Each number is 128 + 32 x the weight over its row's rms, rounded and kept within 0 to 255. Layers, rows and columns count from 0. Numbers have three digits each. The size before them is the row's rms in percent of the matrix's.

# layer 2 attention output (transposed), 320x320, rms 0.0784, rows 202-255, columns 160-199
095:115104119144140131092178116061111115131107122101112191058163142132145124155132115122122138115136122210125124121160083081
093:130176050192120143090134179188153133131124129158074096100097130152124098107135109120159150158083106082098134163091082172
090:101188133127152086144180146163136147107152074161131151189180103130134105146149144143125109132137091130143149140129143179
082:129112092207107157128118069149092155119139116144089155172112143124098143093184086091078154125103117087138066197099093146
090:113097146114089134153151111169156068165092142111143143121118115138182158085203129084168139103185102100103144136158125135
085:137182119076143139150156068179101132176177082093088106124144135120135176142111121161147112124120069095200129162112090093
085:116116125095141193138121072143152108139047169105082111164132085115154146157149167176181181063158169105062110106154127106
089:083110079116096128109109150092128185133128225110113095076200063153147070114063078098219139077110151153096157136082115166
087:090101091136047142094107143119098127126088078158151158114131165144140127147136107160091153098147216132151072130088135182
093:114122114095151192131135137151086109055105169097122121109102173150127129126141167107104139157141069187149133137174182090
082:150187135100127096148114170112059111146091101154095076148099163082107184074118099118129114175155183123137137154108119143
080:129124154172141122134100157170178116149135134103121141139074089143164119125100142082140116154156149106142113116121122133
082:153172092158170172157056122162093156072150152115117104104088097164086102055153102141111144122198135181169154135126093093
091:144129139110050108165124149129096114101140138161094125167110093141139144098105090093149109184106108100115112183119165092
086:159131191145174166121124128098134130114135077147141182152153148126140116176162163170164080109125090199183151093161098102
091:132200126099122141160179117115092140150067087096125100110115131160094113115119063097148110125136129138108117166149177141
089:107074137103117149137141138120136085079153122030159128098135100068068126077204150090103158099087147122124155082153129085
086:151174106103116153182099136114129094151061137152118122118097117145140128148154142193140132130119095121126113153161144121
090:119181120093035091106152087124137106074167098130170093091121160101121139091106123101106151148113102153146146163184139147
085:103157114128113112056111170133110133087162126114119152148130081077075189122079146125147159177108122159092167082159071145
094:121093108109138135117165138145155125080107174151153113120132148145115186116091136092175148089140167065144117091142179107
085:120126120075068123103097129088161140123163123184128131105117123091081153120129107065115126082103129139153067180115155102
083:129119077135094090105121093176119098120108118095117120071076142116142150173082115137106131133141153137112141132093164174
084:105092109145124112100140082159138187084101116113148074125144104120158120127134197191121114168107129136123118137139081145
087:136118161148179127047129098088118114043158077170139128107075080096116090144156123095120115216185103141150137168127136151
085:114082124131191152148089141085162190172165154120132122081101151159111133142063130139133144179101093107129138171128111133
083:094179077078185089109150113137122138117164150126108117154119151141142076108153123100104134201070115096095096139115112167
092:113175076135131140114121141086092162144185082107166114116058122107125091132103062195196091140114127114130152098120120101
089:156145146090095139148109158110069132125105149102115138123121147181064097168121147151106111136175100184182142107058145132
077:162085128117092094139133106075174167134171131130093115157095080114151149156092099090108141077162163150151104119126143131
093:108106188145179093156138156151185066156125082143111131146182161119125116098171151172118105072127141101147112070096126143
089:131145126161100077151109119136067167101083092172106124144111124147133097112124127137081124153077152062119078165127107119
092:107099088161147133131104208118145156131115084078175078122149089166121138142139147140098095105126130145158151143162162055
087:133115114178142156132112088172170126151089093108191122145201069143098073184187139189148133126119139182184119153127100165
086:128134097168142060114165118159079151176088111120135099160158147133119119140136176130152088141082106061101109112156166139
075:118174202121182130127106170064120099136092160142081117144151055101074146172107120071086139153121137083164088130094165088
086:177121090147100139101148085126139134137106120136118136121096132104166099087104094103125032078140153113130180160133116140
086:122136110212131136136100125177110134066115107192119135137134123118140089108127145109099157119142106151136086104095161114
083:095099137074106160167080088096144138165111124092110079149095129094164075158124145110087102131137080122113090093153128127
082:085085140090084163106128132190118094115076105063144086209126106119126141119082108207182121092100145159146089090120129098
087:137162125113145139119068116143155132116088121123112060150136093130149107159135096090106160123158138075126151119099098187
083:121120163198122111135137124094133085128090120078135192092162145145204113174118145180136105122087164142145113140168044067
082:167083170134154108128095125110106142149102130141097130087175184143108100143166212174150236101072182092118084119129071125
090:125137081158145128095126146127159071157043134160156130086106154156120104111102123190087158086092155110104144101126149165
086:142128102106107130125157107127133147176097137093039104060153064173171144146092126133161100149127154030120111131151072183
086:166156125100155125143144136184106136173131098101120143164159136153148119080126161088075167128108164131138107165144103124
084:156135147100109097108076124158084131082140194133091088162148094164101138163072131086131129116174041155062109108099103098
086:136100087150161157147120092156156098134121133054101161104136082076114162120158157069163124141110152137113139115110033076
086:139143107170144131144132151108105132105124109119079110099171135151167152140138133051161199120109121081129078134140156127
084:098172106152084106169108076151151112172095124096161153130131094130150167157143142142127129085131071092104147088080099175
093:113149143121168113109149131093152113112153134122183152134155086103157189156138139125137138154139203152108112168144166120
088:142138086158123147136147143114097187104142110124108110114099132134132135117108132166163196112078122089103107131115132223
089:083124144132158096155191136149107116152107096178160115127076103087136137111112090117151144145132050141106100151154122084
091:149117140190117119131163092162190063072125104087108160184148159191191146123154145156185121153092170129125154105162136126
# layer 2 attention value, 320x320, rms 0.0882, rows 203-255, columns 160-199
094:176059134098095102156142072070167112064143193159118130112048126119124143121124089085192155153154132137160104139197123118
095:126127077130120142156133129138119106084139125110112116103141162097152190152111121132101160168148155095094125077144149048
089:106112125149096172151150229115115069113091140125128108135125166102137094127114162078160155170164102123148185133158095144
095:158105175165135117151133120086127207130118118131147126085137120125125134168095068107187121138170143145160162145144090113
086:147030115084135199125215146128148154129146156121182122095118094136133086125154200153137127125129115126055133152175114111
091:074142113099166120134146173100144156129136139146150110128105119083190101117150139142154097145117093141141134122126162132
093:165111118126137114107090125146101073153158062146174205133130124099116150182153113121117020153160176146143168153161088098
090:104093111071088102118084100193115150102114147230158064115146120134130119194137091069069089142081077137127168079134097094
100:125200179162202111112128147100167169193124094114118095153066110132099117122195134148142188116087194124157131128132115054
085:113079115099165124156184077166156116146109159122157095155062117104105101156117096126056108088148095168160127166138078093
087:115122133069191124120165125134135076169130132070121135138102155134111138146136151152164074104099121086135154142144106092
087:139115177129097069131070163130135133145103195101123105131097105076095182100075085116195096166103118098189129148107152140
096:135108093171178118068183134113102131097119110094147157092120148138129125115161121181100142099140168137128117069133106165
090:113185127121126200148197140156109160145119190066137027087143163149057139139117128139152137134113105091126132047097092066
094:156107149143173064132124108060119148100121098146153160148109150145143104170158125061100127198163212135148083108160112191
096:073164111191136129103180138118125196155127163147144104160190107130107161118123107082150140123139079136160088115113053122
086:113086063165104105066135091098107134143194114107159117101101096157185154095115135150133138088171120163135087110174106118
088:125083089127075150141108175096125177168093091111092109113150123125104061168159160095114150117124129126159067133045113131
089:046124138131075163139110090130133171162107136051117146121122129123092065118149147079125108122210125085149125115077135118
095:149105084168165153096084124106118093147097095147114117216143173131131124108189094133160154095135114153117049158152149065
092:166123099119096109122127129164113061175136131101141134129146149176094129153141088118128161151121134129119188158149069147
093:139163127121112124095131139092118082104134068127081158171090161107202111152142184102192078047124105143121129163137136104
090:120208149150134161146142088123127100153193139173096136153112120099186119092074136112161119094158115108127113124127162175
093:132118150119175173161153169101122116144130116118113021098147141124127188149148127149201142169156084125091146095137133068
085:179147109128095138098119135107101077119098098133141088128106142076147154102139084155088184138129115092103140128055181108
091:095155155146173142132141117155099091117111129182175113104146129085060160139101113107123095107118196066159148097181117154
100:141078122152104171141145076146122090094106069130172135187161083160155181142070102186090106129091155096150180132158109146
092:106151099074095124105131126160184138138064119099163108153106107148109207141182087116104160116104118121176132171124112146
085:175131155130087099093116109063134075065102143156133082140137098147129141096107144108125144193123175107100096151158145174
091:184110141114142194149131166179072163076127111169112164057124149127103154102175169134161118136115078168165174104114175104
093:155096140085078171104200086108130133139148150137153144135106088056097138120098136173152104124148166114135074136129105128
096:177190091136196108146102180136112137138174165114133139089148161100065144152099119186121115095108150127117162129100170139
093:055104170129108092113187156141103123168136162079146147137170132119162176181115185174146136150128102098083149125114077124
091:219092072162143079130165113177137139128130111115117057152133140105038120178100076160124105128141065107178165055113153147
081:096063113115102112143097122106146136143078134126113085132180142098170168146091149094116171160107128139084136129131084108
092:104087098093158099161135111109077096147125173101153145100134123110103143158131104045141116158174108154104150141144140158
094:147148165130084151136139161185102111138117171144181114133031137114170127081196095096168163169199121078126217148109176132
088:189133110163142156115141147124182096091099100141198104080174159154075158128144106069088108113113161116137193118062123090
092:171133096191100074108127101118161150092135089103094112050167119160104094103187120101155150097108100147121200153125130065
091:074132123132203113108134177160123143114089114136077128103132170111161188128137061113099155143120150092148093117182111173
086:170081210118171159154087119167124130118083189116183108135058121134177143063114133113059135114154148091132136165111080098
089:091160145149143120167126126135067096162135202077175134206161098161179169193194134152140102132125103115119143092147184111
094:108076109170100131189120095094120126137120128115140082193155142114171123121072133141120111156109116127140067125144174155
089:086128132086118142149109133092096148120148091115148127127145178154038108123164156172081154118166152118150187113157144089
092:101089075140081109163133099126127179089118124111075086125095116145105111105156127101085094138134187125074200124144185125
089:119145128159142170173099106178111107083175141076127130109142123007139118112165121137148094181138160150156143159135134195
086:149143136104190097094143120106096164123108104132132113107175150113157064052195138148149099119117160120142145139155072096
089:146158130093122076111161108166101183174137159160118129167138156127118126115131127167097155156140172102125129125119087171
088:152122091126134110115108126127116174117154122105132139141174142090133077171086121079187083085126186162151210155140087099
097:157159084079150131122164112090102106118145082116144184095126124144102128125196150096113107112135073191138132120141122096
086:108121140126088100129168096112137095141110177175133138164137135171062116135147148164100127114115086136162162127138100141
089:135131151168175132125091144160164175091148067119064148125100107122102156149091210148158140093103195113157135146144101088
092:106146182102176122142193106140094134128150194101140110086213091058140083121140116151067180099100168179127085131142123135
# layer 2 attention query, 320x320, rms 0.0888, rows 256-280, columns 160-199
099:118149060161147113127100135111156179061132141097126141128152117131143100114118124137183127161120135144061132154126103114
096:090131130155095163201150120136093121138144141132216111130069114101148078129089119077158139183147100153133156138094120076
102:106122082131153108140159071109171103192117151120143140071130135078099101107134120133175156103106121182078169130154183121
094:089067082108180139187087124107151084185146154056079108164193130131169166100152168152152205099146153142124155101086092170
099:107132171116126152121112087171122092155144157132165116126140106162096097079064135153193158152107131153129154073132118127
100:089147107170094126142167159132140089148091157163152134155090132119155199085136145162132160073166139147108150196141102145
098:133135137111084122094142121131162165124140161108126177170148124104131112168104108145160141171093151105137154112198080166
098:139154122160116102141160124111185126109170177144109034143114032141147170157158152087172097118152127105136042184114155162
097:105147118119170185192114117193081142152084139127162109119139134144162140190146155160099112122047125093095158172161118101
097:142104162183149109128140133118198081123177138082079134121143115140155170166162095118132172118101112081178130155121096163
094:092171082198132139104120175128175208088116184137144147132179118164120154115185122169059105093109145138104171111116035126
094:147145159170139100168125047165160116141180136208129151181122068139069082161124120136152150172164104119084135125083096116
098:075116158131118057091142120090135122123138162132110117090149181114095134105142163121193148184154109130102109136145105095
090:110093157142153130105104087098096078144114141117107121179105148058119090127118168189125122133074132119126159102209136135
093:079136117087101080162154096134176086079107074152168148082130132134128206179127118124124109170110110069139125098140133112
091:155102126120076145115149084145179116165078076139143233093095155144153167158147102127121074080135092131139133117136106143
099:098115162141095096100133095114143111157142163149103126168103146127116128099102160148112126093099095109094100154151104125
110:173160198102139166117138140127156193168202118110134169148164123178139060126061056086126158140130130124081134071146144120
092:204064128141162108138111138160131140193142092130081146071122118121181150120088145129108127149114161180093083154198123147
093:125099113153137087098064142133078156144134132118101126128141119084096033166107076101117105040090093147110196138165180114
103:170149122100145153033153176093137164149129132144095150083114130110063157084157127176105108173150166149120097133114165074
096:131126148123126102094116158165111149114157141130150133121093116095107169103164129092186130189131155099052131074113105056
094:132157099070134147166145124100143138138095119168178162188162174094117038128155080125091063110146096171079162114074109135
097:099099188107119154149155163132119074100156143127140105109140115151102135173110095130174107083127128087120154113212153131
112:132106110107146189070108122137202097120030126152137070134120107140125074155150153104138150100132162150162126126156138161
# layer 2 attention key, 320x320, rms 0.0907, rows 256-279, columns 160-199
100:179138125154144133142149101107144178061128129064137129122138145148130144170077098087174154068180159109137154098032137194
094:141122161146075157104117150160085122136148071079176141047121087109151134144172181097131071117154165125071129111093190102
096:215102180180095101127137094101198141099202136094097126088129132135126146069179090156135151105097167111091184150131133168
086:152134123124126124158117098173112145126128158163131083165143132103109109135096139114134122170198126158136071159049111156
089:103090169119167098105165113060118131129144130170080140105124133152183063099161176137162103165115078112160155164092097105
092:171176159143089083152126153108092103167074087131109150067088088131125140144133097142107109153122118126103128130101157106
099:123160164142132128121130148073144123076152093147149202089136087143080141068119138057175135146117090093129173100184135116
095:130101091102152161137195108230139130111057120175139111139126059127099113130167117164127150123189145076175114115151144114
097:090126148156148088077093115130037153113122109190192081129146141152061137181158146118149140079122142135156159114120144082
098:124076087162130100131147152143203124102101122121165135150162107123154153104116153092154146148137126102131094116126158132
098:121140191114130141117172161090165148098097080128077130113093150131155152135148109125187100116179140115101104092127127092
093:185157124147131088090137080122045144100109134120085147114098091128156128095155174147151167189128105157080150159109068155
093:217125117126081103115127060170144122148167158117141095102086162148134125135123163085115146113091119098187134114144133142
090:111062172090111113163089120149092079087109091127119134156168075083127083093141194107160156149079175122101135177156114157
092:123093121202170099124027104126159177185130149144191145109137186184131224147069091142144118123092099142123154166088163090
097:172143113121137121049126036121147117147139111115136161127169120113111194114155142139120139137137133165108150134125126084
093:140108153042112134108115084161165058160087153142079144194152141120061050147115129131163115162042114117145077155147120114
108:104160133075200128113136182195118143154072128110095091200073112131130175135135166145129169183091142123140092103171112072
085:173175164139074123128152122109131170117127026072150136122165025138175201153173126058104122119133071102088169123217136112
091:133162143122132100131147094130111104115147161164098058109203141061080086163103127110144148121092145137119191127151100166
096:167110136149089102128136172119123133130118097123145206102123163149161134113126081127076128114209110046123143171163099123
091:113107074140165078096114120110093139172119079072108109131127085133170231185182144096147184193165170117098131146157099031
084:080111156147111090101145138129171148151085126154145131189110129068133103139086137155172074112164085133180144185120172118
095:098087109137111104141077082144198138133156208110099097133093138166132123117129144123119117131137097154141119175150120114